Each number is 500 + 25 x the weight over its row's rms, rounded and kept within 0 to 999. Layers, rows and columns count from 0. Numbers have three digits each. The size before them is the row's rms in percent of the matrix's.

# layer 10 MLP down (transposed), 320x128, rms 0.112, rows 248-284, columns 0-127
096:512511538484474556458508513507471534471462523493496472490504516539526511485496480503516521504499481485513483513481542508498496475506516480515508503472516506525498505499512514568499483493504535519516486538462543471530505452508544487491520525507508472502527498471498545500531475474492540466459504468483511483519456526453530518517463478500461515455508478472473468521445529527483455506487
097:482513517522509541500514511484473493517454533510486513484511544452489489449455547475535500504506484486518462486471518506513505514504495465518433527459503504536513536477492515465498502487536492511465488501449500485556459488483515489512532473524472515530463514486491489525489477483477515517464468475472503508491520511521524478522479486474504512464516570490513524487470504531517459477482
103:509488545485501507537494506488488528463465483511524469474510457513449512537486509472515500507524460467530472490492517523506512502499491514513465512492503511489491463474514537542516506462520497518514550526506481489537472501474531472485487519484486489538529561531502490486509481477501521495504487502513537525449465569531495527543487486507501468530531490445484513508479502489526523491567
110:519464494473533478521498465492486533552508550510487473505508539501509507482559512495533475506513535448489524544466529563516523503521479502470488467504518487466491534512484529483481495500467482508494489481531451490487528539480516506529470487514522485490495476487500463514503475498519511498533470486529526461503527543497482494466507505481487502531473463499547484484444521458509525480478
093:476529501518490545499493500467488508475482450545508511493477460476469497544473450477546471463509485514473489507510506519511543499505569491508537488528508492471541497535522525493466462519504539489488511490503476504552498490567514531504483525491500468506505494492545528496493530477511477496519515514482495473500497507518533526492507532485537451512506500512514501464463489490473524562486
096:497515498457538476508519500487494507457491501488518550522465512504514471530508449516551473561525514517506483516496494519491494505490490528478499533524553498509479488452455487486520476501516468489470502503526528479507511487500516514497535475496475503484500501486489482514556519469484483543500535476496450515422489482516511539538511506539523520505513522453517478506486509500459519480444
100:491486535502511475514467435508516466436512485498500514459447499490510545526455507500457472530530490470488536474525511514471512477523514498521532496442516501482511489507452474482499522479533513488460487502529509477507493508492458492486515501560476470542481535495508472506523547504505463482522495524495487506532502521499500494501488525477511507521508492520496521506442449488495455484527
103:531471507530486527502480506473506479461461439490486464514479515534496503526522527483504493545479456484506531489507473477503517476489544494496514546488490544518500512518468496538456511510486515476491492479501512452487468504470486479499528440500475510455442519497509506463488495482549449501522513492529480520490518464509522476454493475518517509511510474499506517549479487483440527498502
100:496488544518483533454506518511528562531505520501519487485480509481463521546500503497502517533509490482499527509535495518497488486471464548520496466449459474491529492515480531472490473531500460525514511534455464528453497506502487498517520515519501526505511534453486569501456495543516493515463511495524509546496514541500513519557496501507465494519500510493510529458502467501484497484485
103:482500463519472511495431480496473504469480501455514478478468465490520494507492525513496472536525546519539523513455473519515490530528549449519474472477519519533516448526503524545512499502519491499520500521485515554501457473492503477483496534519534484564511507478538524478532507503499480525525553539479471508513469488504483495515491487508503481507520469499498483528472473522472491506505
101:500476529505518526519502471483506539501457446555514473518482501502510495493485522517478467468491437535517472505539554478481505522461508534500487488504504485501506491428522461502483513539533503482472491502510516523500481521474485470549514453492552510474463472530475510463505524482533515519482468499475527489462474530471481469500489496521485483505502525511500526496532509524473504502543
102:556501433515471485489500494478508493494514513506508475516462519500479487484521526506459495511504468475474466493535511522490523491481540487534520525477515493502493484518537488514512463476475504486502524569492499493511479520524515489468523490524493499479469549508511478498511465482467464465451518498468511504513494456509547542492515509468504507481531495549490556501539501542456511446521
098:474488510501527459518486505504490503463521541542473464486521452491484505493527538536526511484459547537483542511522516547515492491481496498504486510526499523491527500508501507497533542497472500498492502483504516540538578447509501540457468472525548508546487462530495518521493487501486451491500491519491512512518510499515520518489448545482505486503496509500498525512532527444495503516470
100:527478479524492455509497537490482487532525508518469463480514507520472500467428484508506459516521553497494523479502484469513464485467507473513516472499509445508486465454497492428501559525476528496502479453497473544513501516485506507480482496485501503506509529461472489491501489521507505452516509473506468447506509506477532495521527533491471504518511517507473459453522495492505500498545
100:500492543513509515484476529537491528514441517507503480531512541533509490463500485465514479527501502513478454519527494480441507469511514501509536502521499514482472538487498480504502506499512488512493533527496540495509428490501508465504507533510491492524473468503543461501552497511472498458507528504509495477472462505541471506516489502525467529554565467520488508475516441504484478487483
105:510508510484505481503494505542514522485507458480524458496499493569476512509520491540509501464514574434452450515490469520507521469513525490465519484487553491488484502476477539534456491511536499494494470509473452489468518506490537507534488470482521471487505508489509539494536502520494479483468511518500485473506486469481503528512499511499501512486564490519486541485497508466500503470542
110:479504490471495536500523529512464504535486537487549487489506501516453521510519491476497498505534479565489470526517514521484529509498484479476487515510512529473464482514490484486497517521474467494463465508481516504498514448555457461507523508469483505505450454528511516487460474522458497451463519495519525469499486522507529508555480511536476480503479519467506510491504485446463469508480
096:470480476484521525506554477551470525518507458518525493476532529531479505472500504525519427532518484484492474521516507528512550503482554529503474459506543486515490493484517537505491491467518478492522461451534463543495503520491449566527510483502466461521499517454483491486490523483517516507514530509502506499456500535538503456485496493479527488499496494496499505505516501477498487494509
100:503510498488524549505513523493555513549552480484530467503428478491510536526506525505471472498555534497523505495468531526489447459480521486481506475482457523486503505499534492509517478520480501500510515510499476509519430535482524550477492503476570505564505500498505510472474501504478513536473497498521507517464505505474500532532490501496487524515501530503487511488501487503502523463515
098:471451457518534541497517491492484511476470512506480492510525497532489468528539514532500442505462473464467472502508493499534516488495502508477530479524529548537472483474541486468550509475464544526494506472516462504507528467519472530547530533509502513511530466490477506477513494531482527460495545508459516494479504511505486465485475487491497507478541502504510495524469485523487532465526
100:530523518530478541486465544498484481523498511504481494488495508485475512507539512536526438535519520518470511489508473490513524536464466456546543468487483471511524514531508509515504480498537516503534491477544508493526489492542538511459535487508519493532517492498511544504506499499539435499515506511497518528473503536493495516499483521528459445513492522540449484501524505533533519530501
102:495519498541466533463499490487513515525506460497484474499548486519488521503536526478442495480480462531542476511470498439513487500524544526481471515508548529505458480442527502513476505469488462481482487517524470539482506479490455517495452488515455487501507497495491512456531501504531463496522503511498503523476500518482462500495518500492511477512485458470477497510502525533504508567478
099:494517506498471430456539517514482515498488491484463506520518505459501553464512517512482492472483481497462519495515509469515521506518494523475518490505523501507512491534514493501468466532538478525501508490472502537469484442490495460530524497505499483532505487482491530547514495507477538499512535472480498551510578511459535489500527473497497504474524527509516506475527525471552456524467
093:500480519502535464449490530471484508505469498470525511512517488523516493469510515522487461478465524497529511504484513450514464515511486527472490498507477523519493517474464472542520531535497526465483496510508487511490533503521490489498532468509455517479495484479451483493458484521516486491504492517502455517516543476531568541516539490517473484495571484534533530491543513506535514471535
099:516518514449480506467468520514469476491520490491471518475490476487495544491501485523508528510554514488532548456451451457499532507507508536490509518461503504541451470494512494497521457502516510465502483495488477491481520471521494488480478524544507482479488471508530488481522533525466510483485477521531501493508546496538500527468483469536531528455472521472481534512529470526528493507458
100:534477491517498447499534519519482476482486482557492514454493508512478503483520521513455537519485479532516450475525489492527471487479487530485527518508475498474467498510468482484451506481494517470491480475492467517508508494489457501516535472513467484518474504498459470493456498505544475460547485536554492489529473535505492538488495466487526496477538465508511457497528505539513501541520
098:483453464477516421491503539484501475469475516490490501504524521456450510451485500535509465482486503547517507499464524466517491513501471523503482508461488524485461523488522533477492474482522512497459472523497492479541494545491517536491467488469500512501525537503475474518482509478557470488507517500522480471506505500508489530523546526548488487497477559509525480474524497500494503464492
091:516487500523528412521490472493495483489485534512481489532560498504481521514530482480501475550539514486487456493490514503511463482513494495524491483498508543503424481505481460536528504490538496464494488487468479514518495504481472477527511498504512505490499481515490519512529496528488518460464543510496475495491448499463485489549512544528469481437490508472491506462507501487511488494459
096:464517492529501501539515520487505498451483481503512480532521508450487486470506486524514476462502509506561542473448515468518537475523503515532492526487561512458510505543466484507552533488503496506547483491499527487492509527542500494481467543477465526495496508452562504514520512514536531489478474499518483517490507503502522488577502503521520472480507491531502503491519507486500521508480
097:522502499469500507503497482528494481482515483492530468417508501514506526515542551522539450498517496477533464496514515479530561531469474470454443495541478472469498467510455498513506509498493523470465508517503488497467527526507488527506466493479509494512478521505525483545542483475485491497509508514469493559515533506519511510548525550472498476509497491517499519486519486478507472518499
099:488505503541493497504498515550524502536449455459502571464476541523486492488525487438492489497468486495515495492489462503502511504478486501504511527483522532485528547513519527478453506465488528496523498482474491508499501498530478571518487500505504505479555545486511418504525499504497494530504455503523512504542497524492490511538498482486497505499520460529500534517474504514522504475481
098:517517506552505510501514556457472521511488508454516462510527515467493499499556520522495483501533504502526467498479480513512509543485489507545513553499506548473485500483488473518523478522500541535517511518496473521498502495509513443498463525491509510539483526487472533466461516540469506470537477504508472504473459509572511511486487490488441540489504491500512517501510527456506510495512
105:514506534494513491481502518490461494499519485488522496516493494485538479505495484544509515456443506484487537509516496553460514503536487490468492527521511530475503502509472519506484517527500473505530489540514518501484497467526475470508509480495524470455524573485503485494541530496512521535490509512455554496505517463537535522455473481518502460484485514485459523547512522548513557514479
110:485488516478518552522464535523508492508479486508517518536524564485550480498485515557479497507511487434471542487454516484483543476506540492499513492538498529497552479517523496498511508509466502548480484471499486491453527454448520506489501535508501512459527507470484541499473518508505498498521497492493514489520477493502503481500491516524511485517552562523493508497501500450526482481510
100:471515478500527508532485492463509469502502470480534492491532464541485480561510499502520527503439546465507473544488503517481507475524484476484490482545480480475522452516485482526512479511480490496473482492532481495474513494519551530505509489481501462482492502500525445516498493499491490456513500514480509518565501508496472485545485480500527481529516515530521469481506519496496514458585
101:489496500481475545518496484536528501513516490511497464462495513459463474454493524483512530530489523532474486495533499484535521502509498522461502510499520531538476485520467484467500535483467563457503506501510501484478523477461499513481522524494497544513512538530521499475486517520533506507527544483502529559475514569496490504491485513515478487550439532512543511525495508476492527526501
094:522486497518529508514529531522524487501502514465465493516484483521498519514532506491481499486479472498508474543451497539527520489500510462453498517496498519513482533452507551504488508479437523468483492500494463478440492493493497484505496550530543504512466475471484446467531508519472465515504456498473506449493502516466546492533520507474515536526521498508490505496503479492549537491543
# layer 10 MLP gate, 320x128, rms 0.11, rows 249-284, columns 0-127
098:535464511488506497523497495458493516503499476485498518513479491501496533528541526486478494466469503512531478506520541502420505513500511514518476505538526506505479459514473510524493472468524448531499515520446505500451474479468565467511463488486447539483520513520495482502476518488465507521505490491481490525487541503516531483532514508493491499473505524532492472475489481456558515545482
105:507528510496492442496511525487462447479495503491454508511496505484505513505462478479515491535528496527540525500474504482491527490502485501484437493476510512512461503487500488517472533509497514517530527487536495502527451527460535463506492506481450488505561510482503494516499500480501459502558521465457526539515491474521515489535481528474509503494534501521434529531507495502494465520446
098:507480490538503471478502510459499444467458532505512509482458474553470520514511484557521504479502493496522450516515475476494509492479501518500493525491494505476476457515498515484521507546510471454521496494541479451497465495510535483507488521460458536515477497483519495525480496501458489526464530512529499506545483531476456483484461485477516485503497506458505509503477483529506436454501
098:525490492506479501549512466507518459460493502466515403480517478503461509471578494486507488483499490541508487483542532495500492464504499566517519507545494516476516471481519501532464497517491499485501515502446505485495481522461470467508520490496466511518499508482511503494508510505495506521480497479515471480507514530510508524485542546471453494525504486552499527533476530521508532491503
100:513513435496479514488477516518489482480482480560475487492498480486513502513500475482468488479482493525464477510533515540548530516465477473460478464498504518482504488506497534506464522534486519504527457516486507479468488519514494483522507475476482472487502563497499512506504479467518531488496503481495528514454531518486531453439493450523443486485498501470522489545527514473511545530524
097:515502482471488531431501526450490520508481509481534504467531486486497502534491518482526490469498482478514514464492512481485495520529504516511481498504520518474498498493504507538492543515544504465512501474526449541533454466514500454549466517500480483486505551538501497546510511528531462499552487484494499532491491499557538519522519506502514506488482472513567503495508482479552508507487
104:488495496455552548491506484479506470484469501523515471479500515515471542516490503549457480506540499502492454507504496532505497507529524497495497541481508494514515480460460498485508520486498476505539516480520462510542538501477496563539482484529551506472476502531472476537522465525482552539518513491509517446519448552522508526490487500505512515485494524524488511461504477481483481500489
103:522506503467547546510476498538453504499517474573484515490516502504521547447514468481515486479489482523499481512491483493501493470540481513524545495504487470497515491482467520445474519494512451508549475468516500486483521492482500492488500480496499474509498501514542545441471500479448442537505546504490498488474500505517478513486507494492476490486489499465517457479497532450482524490480
105:508442489511450500530487484462513493459470500518501515525507472510496530516511465516497478521497505477487516537470493499469511500479478486450499479498514518540517499505484476500500479494524487522519522471513495539455476479504502502502490497493485480513485476531471572484505492516515492503529507475519519501487434475574482516489531536451486536414484526531543496493540488495482491506495
099:486520474510521517548457496479491520500542448554511501488508519484493466538514523503532529501478511518561548461527547467502528487498508522515510462510496528509484548478503492486524495520516505490524496515530505531494519502524517440540488519520485469484525487498482560529531472513483531498523532491496538452483471509539482492472518502503468495466512472471461474488527496498514513504485
104:498500473510469496484514540494490495444524493503515469484484519482521502533468514487465523503502489528507474525463501495483527500458491478531563484511492497460480565518533489497507519556531469515519492503533488547488473510516525525532462512540479430472464486496516491472483447481509497511490532500526509551501505488483495479479536508500509489492512491541469489495453512515458532512510
097:468515520517456519484529483454504532492459535535520513544466454481514435482512506488523470530496501568519473517487516509483469527459499504470515535520501524458528515511506507523464479521519499482525527489468460471505533527503508522479492529498508530479481535553556507500489492485483514502523491526507491501499506509496502501523471514506483501497491526440493514497477463491562483494474
105:520479496532461490484435507504482446541482434450509496484445428541525528497508554499465509461531495484546499504487503485479449501480459501518479544488503502493468507502492506523496516515494513501519493497522502483557496499507516482471481482525481518513508500527446509466485487545518501464489544479502523529459481509521525502493508503521521496513494503507488504503497466476518513490513
101:470504512485499483533484552530451448503485483524527496466510451519514521468504462515504491489506511490476490459526512484518524502499496521491529483539514522497426483519504560467473479493524519473488506495511506500463502531499502543530491553507486478488484502529499544468529498492495480456499473500496474471441460458516487500525504542488536510495493500544470516466474517486502509529512
106:537465504482505466521509540511505565496463481523544504482517513506520476547597485534485501462485484499529491513493466527525494528478534480541520474552493483505525497500501516483487487516520511492529483543521509508501490494484493513469506497496481484542540491508550510534499468485542481474511496472535457501493553507504549523504485500493472460518483515528492502498537514511499499514486
109:462484517542489499512501513472483520431475532553463553486453496501552482513515506486493527466480517526468471511487524505474463489501475518494465477455490565492497508478535510533451485490520495501505521514525506498554507483463519514525533520485481518527496468527506518532526459482472476498494484483476526516509511497481473504523512462516514494498531528517500519521507470492529480455472
093:477544463502489576517514522489532507490531518527529503484528490468526482531518531475483514479512502502551504457483519497525441462485514493539520508520505469558488509487507506494488452475466457505512488489515485473478515474474499463484488491525498437505517531464524460474528505496475504536503466542527508474484496520546501522488492477520487506505460473524480473502506493477488515510533
106:522459485550517486459492480480502471477477479508514476472518510488459504516488477500519511490505488483509532500492533523462559543496538541522464516518525508519481514453497499461462512451490505517516520494499519493540433491535477476516509455516456511492529491476490480501486468531531508491520516511447483529493511534518486493466513485467470484472516496494508471529464525464482499530462
100:454486471531563539525524512491501446478493497506480517469505537476504502502519478489514503517516485529505463533487462550468515494497503472490491486528501492528489503462518519506450479494467451497485500514488470548512513443497520448536517513496510449502502522476482504500494463511480502532525488541477495485477472516528481499445513512470500499509504511531512494459469474560486525490526
099:500481498546500538516548497492507499536493491542526458530492513506467509413505510466531481500490498523519477482534534471509463491508534510494488536511499508496495505527496478526500468526469507492523517485468507482504498505481499467474496488451486519511539512520473504494421523539514484497481497527479468507503500512498489548475536507477510444448534486520494542505474538492542491516498
096:501465534499480489509513497494495471487466477483506469510536522535492481474503521546565486523495504504542479507494513501488482509508534517492514464505527484506489447511551521453491492539500539526494495522508512528505538470507537478504513507479489508528545493475489502537458520538481484497470507442505489467455500517467477511476426492510549533488473485528516474514519472509522468521526
100:484474466542492491485492496485494535457495488551526503494481481496528526493477514509511506487523486503489468530479536492471505538534449554483502505495459488525516513502459511491497496482498487478561484468505565482481483526512529470464484473516504496451483512488508531448496513495459526518505505519476482508502491463465488477512529533474499476462527556508458444512518497488492509463516
097:500508516538504505470507493519526472468490509483469503521504508488494472492494487478514503531481532520509504510549496464536468513469497494516499497476535515506563503506482483528545496526492486539497491490469463520449488503490484503505501438473488493483530529489501512496508477476517546474484460507540498455448551527505510501539494473499466488496473448532551496530565456527482501488486
094:506490531521486504481478556542471500483494452525507539522504492512548485489487466477490500471479531513500510504454495531494484513518545506473533497518517501437493485496482519564530494490501490512480487542473424499465508474487555522478479488535520518434522521487500514548487512537506516482481485482478496489499508531493472512536531534503487520504483503452511488492520510481477503476504
104:540508466510472452499519464491487539498493477548511529572502501470510484480482493509479462522520569498469515487486487497516500443500485494462514499487487475482489491471504519460544509534533469535508501483454515512494471526467485487521546508505461514501530496486451495448517515493527514478525475529476492488505498499500534494496473471528491522495449444491511508510497496504522538505515
100:446436514527491550492491506493496476519491507518518486535482477491498540502526529522509495466481469522504468536466486534493432492483488516524527490527536531499506535479528509542482484525488484503438499456561527502447499503504487537500509487483506510461506529480511533506444505509478492495493476470506511478503511528470516510509541540516469513482522460519532503505502484491527518504524
100:493516518503514540517519514493523550519500470528466521504498481569516484529497502465488543523492493526503477532456502554523544449500476499465534487504498475571501505467513477507455541509488505492512553482512547503480492494486530517523508523477481521483513496496516513511499504502486497525529495501473519532525513480487469535468444541488504493515499454481515482498498539494496459460482
099:475456502492506524518534491470486478545490542510511501482476515506491517504461479499517480503525481515532492519497469496557468467487512457515503521512482489487534508534516476516500483520547468500492504458482513470486496483484506517486512504456523486522510488542514497484456519505541475498440477495478526433534487531466567556519495526510509497491510486502506477461444549496495500500494
098:477537489449476476489498510496478478491555480523517523519523474474508514515473473505487521477522502470484496494534523494525511466473507483487458498471480504489469515473530463536518504465496532498487466480499468543538508514466526525500471536522499561471485539511509507509507482499458494461525462472497523486509532526531501464528507528489506527478531481553525490495456481544475469540480
098:486512551522512489527472537480491486492462535501541472482518527519513492463491532509506497503522448523511467488505533469519453485490509567506491514512511532517550456480540507503474504516496497505539486518461551486484495509473485519513524508507544504508502529485515500497498535476463482543496526513520538469529488522504528524531554448505538534478535471475494502514517490474504478495479
100:496472517492519474513448499487490524514494482531477510472505535541541499504508513496453491470520503520473483468508494533448449522466554489491506471513535491481466517492494513473485489442527493512510546498460509486500495517448544522536493531472509519531498521508521485497464523493508504495470480512554536468487493510500513515484501485564448485516477537519523515488516460491493484534512
098:523491499503480479490531517537524509474497500483482503493543492534504490498493487503486496503529525481528490535480524506533462520488466503504516470493498590524522503493505518506501485541476532488487420467468477526508504495540475463436497502516490510500479471479488494524510538475520522514493496485471492529473496554466542510464501516539499469501529466517508477494458514513434510515501
104:494482543482488482462522499450512523484451477475512466510547475512485461542509471496499464485499521486471539467517521502487530460507487490508464531522488469490441506511499507481518512531479475498501495498494536479505497530507554488524469542491455509454493512483500510516469445534486498516505492476537516509517476514513486554455513539473509507489504482533495513497497469537556487511477
101:512491474535489506497478482540541514457507528509484469505513537450543496517514515456421473495500507522515546514499451537491488488496503516472490476519472505490546545529547503498489506541527507496538508492503457522486501502506528517470513521504497514530497540501523522518494535483523482521515499515504566505496484486499448495499513558523496516478508485499472463516482523507512526474455
100:487519443515488516487512467475443495505470466517485501489481518520482469492506531537538463482482531475519495520509493503503482467514508486496498481466512506504513543483522513511470538538455563524494523498488535508526477469535477461516537517501482480482576487501515517502499482478497530549496497504482497492494454533473514510525472484432473517517534468486477517516497505486546487481488
082:504534497516479572506479479484510508546573517485442507508470453515505469506524491509476516538459525465526523522528519540512498514493476522466479498509500518516515517542517548492526468490464521519495513499502468520459506508510505496476500488508485445480510482508498487462524516524487526524535424480513474480520555501498492455504464505508518486514489512491501488476510527474496504481517
# layer 10 MLP up, 320x128, rms 0.117, rows 249-284, columns 0-127
095:490511543444494495476485438501486517488527498528505466506521469480508509499520533469527482464484475481509491476511505471475515485531531499503506478500533525524458489486510513488520485475550478512523521530501541459476486532510518512528471505496477493476501502486521502502496508454470515509502502529466543527463534452524570531480482499488498513524469556515480458480458506458503510540517
103:485505484451520515493487519519508499472532471485504511509499486534537508529460507501526448497548462499533522443452481485524513472452485474510547473547505507493510449500512563484489527505469528490530519455511500482523492502489511499516511512486474483485492514476466499507495493509459475511525534495474493489509508437487499483486477537489489542504492543532495446504510510472493535519464
106:498510548501513492519486495486469497478527488500485479484473481531512508476479514458510514514523520497504456510509535493511501501479492471523538498557476512483489472488462494535478480537529526501537527508484489463513476544500536493553463563506518521525515510495493487448467494492498497491444491514496514509501439460476463482530509546497516535521465459484499525474471472530511512515454
093:501509479471512495534502520490496489492518508517472481528528525517513456526462526514476505513508464492491509488507470495511485508444485460536465506457453477502490502513469493475510511481463491459493503480531501526519474482482511506482498534509526523507457478528471515562546504472519447528518511485472480471435513511491498511498563466570477514491484522447480515478511521509499520504508
097:508501479524530511505468522490465471511571511484458537537520515485488550509547497480537487499493449457518453472486489481525511540572544526526499519504478526498505490524504488494479526491523454482494506509490489531517534514508504515535491509468508494502459511499474492490505515542487481485484467443461531483532512528537470521489531518513479520499506473518534474495491491483465489497516
099:533479520466492529456493561525518525484466518530521460470507514500525469491495464481485486480501513489533490500487469493475538497507454488483502545476492546437497491535524468546485543462467527485523481512486485474508462445500544503532512515473514527490469490478494513490474517495480496502551541515483492476472510492539492520499466536478499484501527500499484528464499521470513514508526
098:497531523521476507526452508529513495505496462512516484527510525506549518517477506505520499512486501500491520494495459498464455490499472490497450502432489524469518504542522530495494496507471507460478468493525556497483502482507475523490440474514546545508551539485507531504518513477515460508481540494480510503513495486488502499519515506549525479464473489444562523522511479480511471504479
099:520503500556480503525504510477481541489472508498528566471492508467558488510492477494495505470505505531504498519526454533469509480524508469498585485508498529463510508478517467512502505516457489527531511503465522490486493482531475461495522464526479506494538476494490492471457474466509459494487524522483511487531468485534543486504498501507530481462501484497500543531514540499502555518498
104:487491475441526510492514521523471499532487477525503522490494525495543498504429514506543493518475452523473522523503488532567521492552494485500499480497519466492517506502498467505521527502550506477508471507508532499484521472478557499512500543451537519479505502543547530513492486522496517509492542501491492569484513480509493493503531491499545508502478513490519502499464446515467489496508
100:514524531578509523487507503480493520509492512513516508513478522487444532449507452488533469468504520503486478488471526517454453476474490522522465513510513524473498504486495522466464475506469471470489491455499480526535510492532511482497498502478462516476493522474476517477528524531498458510501510491545482466495495462486476522480497448501517510545497443530483513484492504441484499479483
102:492515585530506545530502494512517543489464520513498500500506523497492490515493475496495472523523518557541550494506474499509530498466512476501549513524530510523538462536506489518503510524523558517539505529501525485493488484502487513470538511471528534525522481545524476476540475522498444541531473514508489543525536524490503500514503499496493492483501514473499478466539472470492509509487
097:521526530518492522454535539492467527475412518518500460525519533449469522487479493493481470456533479512469493522526497474493479513514488515498539501472519489509565484455499491511490497523549477472512467532530525529521498494498519504504484495521506521493521522498532515474480525507443483530508474541514499494493526504512463503518510490486487511492446487461458503511475483508514486518473
098:492514518494476499448545519566500505492489458519568504477511526511500495505455486487489507507513500508465524474525493549518538500564536500506507512484490500555479533484482514478535488492527488515459517509526498479467493505500469464474443495500504513470489516496509535453513534512467493459503504497480470463474503486515503499485513484513479517487510522466467505516464444547495494486530
103:508474504480536513484513513505483488527450501528520503478492514456498520532477468467476514498512491495484506488528557469512518450476499502510510464486526529536540476495506470485509545488483498484519529522498478497458515457543472497546455490531545519511495467547488547545474478502528502485518506469529502470445481467488531473510514487481484500526501463468505497529540508537484498510480
106:508488483484499488521506532520526492482466501539498475513498490450512542490473496513495481484500520517473528530485512480467487479464501520473506468492484529521492480519524478541496507555545531490545500531466474478537462524478496522473466532528529495530481428517518481493484490522549457479488497494496485474526505470540543518460519489503478485510503495472488519492553465463483495500547
112:458504492521473472491499489497539522461476534509512476522523555486568504449504445425516512489516526497456497494509511486511532508500518509511516547463499515547513526559483494516500508515475528499530508526456526508489497490480520473520508546515481537492497476519483463510491515500473508496479504489542494503506517482529450525521532537487476528524488516474492492521505503504531495488454
091:472501489456429489515495523491495498507454518495505493524471468465500509537469500455485560448501543501513520489480501517500490472536503472504493519496512537524501501547497449501508486513539473493481484500496486502468501485500530455476467496561500483460471492509488513507475486537505512478516469496494538509523453507546539519526485489535497543501537486525521503467500509457509466502481
104:488476535530519471562481503477477477509486484453488476512487483491513503503462514481518520523514531471496461521526524533528495517511530519531501502514446511502509522520496540472480504461510502486463524479451484435496533466496491466512490489509498514495530535492437532541448493482525495522503533550526536505495521502494541514530534481514512510500510477515462472490497502488466517509540
099:491505499521453462516495505532509484559471496490494445506508485482510490480544510527508498511526463487511482479532479500484456512483481516524496539492523455499546512488559510552492531499456485477510493502482494479476503487496484485544541490532431503445477497571498494505495506520568541467504500513501518504502493474478533516490512505529514481463504495505482500503487475501507506544507
093:422518500491455483499540501474533505500467511458484506523499505520509467523529464453529485473495510473504478511519491507520537506502458503492523510509480491487469524479471543469532479472476510525516530468487486496455503489469502489517478520535483493540555497522492485485507567526502526503488495526515539508503508510460504482523499559533529480491466491480486485463521485532514461517461
099:524554509493485512497527467517464492512540499516508499495509464503517484493506568530510528545510488513452524508474551488487492485494487510472518485490515521523549502508582518471511498501517485541478497498490489502497565446508523502532503544520513491489542528491491530504505522478506488471505500537507523490499527520503496462508484537509514483443483537498471499505475478512527431500492
100:492497510538494493552482467498465516508486467493484493557505515472480484511532495491497487514506471533512506505470482492483516505479491473475483494523496476525525462491460465505461471547516446501466493519509475489455513482526464508503489474485483474541461494444481487511455481490462514531462492473503480483541489492481531468503485503490487534480510479477519518455530495420492480511455
100:527464478499511506531508452414548545456467522466525523514507507501470577536479481495460488531504520488500500510505530501497499499528473514518467495523454510447533492459480516470505493494488458483463477478514444504482521476511515462490466535504489458470500487481522487468496517525495520532510509469496516514515505517516483499512478487485510523488488519468513509498471471494496526516498
101:538510500511508523547517485512471518490478490504517529451467493497495499514505528491474461515490487528473459463450490478494533506481520480520545462480524494474502475492483485488494506530525500480505517549503530501483530530507454514471470509484512526493519476507488523484514455454525478512472490535465471438515479506500472530450524501485523464495495505496506516457508454451550539480475
101:499503524493508483458492463485493549540457459455512495443540481544507494455522508490504497478505538524528473509506474466541502525507490476502475506497517503535550461477514520536535500501513486549470446469486497501494462483475490506477545515481481494475546488470481478523517463498478503492470508507508520491565469511473455498498512495471527493501533484484518526507518515486496499508468
094:536514502519486515513481473537473513488562531498486498481547471511504535508546511494493493481508493511520538520499507521498492475474486467519507512511504491489506504485486519542498480496508462517518496515500482520502485471497545467532533529474563496507467482525523517485480513526491509510557515454480540554502513495483519475504520483490526509526514482426500443518489497495447476437529
095:532507473510499486448518502527496476513497512453493487506529500484475517462513456513528503489518460474497503434533471495446467505492518472524462498509458473451495475486497501511481481476500504515491476499524473495519514486504492497463515495517463526493481494516473506464564474508488542464515488524524522543457528479463493469469560529481493527468503525510543455527514511511508510505510
099:470489530504510514508504499498537499468531480479472452509540472483511506491486513525487505470480494543522508454470511523499503515482465513564507519483488487508533516521457461480486480523487442481503514510550501508456482462469529516531497498478541515525482467541501511487474493553542484513512490475481472489518476524498503525518527427450542496472514507523501500518503480475471493487481
097:504493478495542484518437511527513476496453522479531542489523473471520498520519472511491495473472501526503487452550528458522513504501512523514484480502479444461495535493448496523475504463471520507491543470485503478532491495483536502500504477519515474460494456475493520515463508512478519517520546473499525470516482467514543536471521473537517492485530488491493521521488463489497474546489
098:480518476537493483512505471487520445503495509484509484509465504505492541486546465481504479517496504500549482502463522500507509484535495489499552489472473505481524520471474510496491491501492450472471507498479540512487529493500546510445514495501514520526527515503476535513505522489495475544504530502487472505549462493504471541495521495462472553507466521508505467589471502520482494444514
099:491506486540538480548476504488485537521481525493492494505497543497468461529491506524469511476472509525497466482501488513483487434500516498512535460471454455512517493494503534479536480478477548472525502464488522494482482537462521508488496468518440470517519488523493510463491558528511544534511467537491511516499536536512491543493507517522517485482495492529526502479527517517462476515498
101:489467473465521477522536518529519479494495451504480497500466485499463489509529492522494511480453521468528517476470494488523454494556507519470495460511454501501528477502541498482467529538526496487487468470486525450484479510555505551483468507479466462509527531484528500523522486518496498495486507495502495542482482459510510521509474515499516481513512460460525505501551514523562510476511
114:531545535466521452471554515533500513465503497534514492513530523504495520540501515464483505489503501513523470497504453494499536493490488479504495511474499456537458464525530503523497467497466494547464490529491501555511467496488500466501523543460478493432516520485511502483458517468516513536520497458515506510526517531485484519508524483465489490470514457494486525463490494533494504537495
099:496495518495500553492521535491521501472534485520489492475470485512537447511432499518483535462499496546484477485525493476503492503524509445509472512545550493488454467494518499479478495475481451549506486458518474495492485492535545527496506539510482513472468458465487499516525486495450537501486457500484533494488486492501464524514499513513491542528501504487494484484508534476469492504541
101:497489515506480540499460537508516469491491526508506530503492472510522502438538498487539498481449398497476493515509489514487515505505503527518497483517476490503558504497526549475479469503468479493471463511500509458519487492492514553549493493527537496527490504529484518459514504470487445487547519522497524504482501469516538486502503491520477519543516501528506520487513506507533519496536
090:488528512497509501502468482465498525523496479519515508483486495487514515518491485503519498545462556529545530533525505485472476523506482543509473484496490501492500457526538433500492504507529522506515473545488503481557504519526499485517509480489459462476500484534514514508475486485549541511485480500520493547528539481527464516483487486520487448469474514509537517448502536462483455490465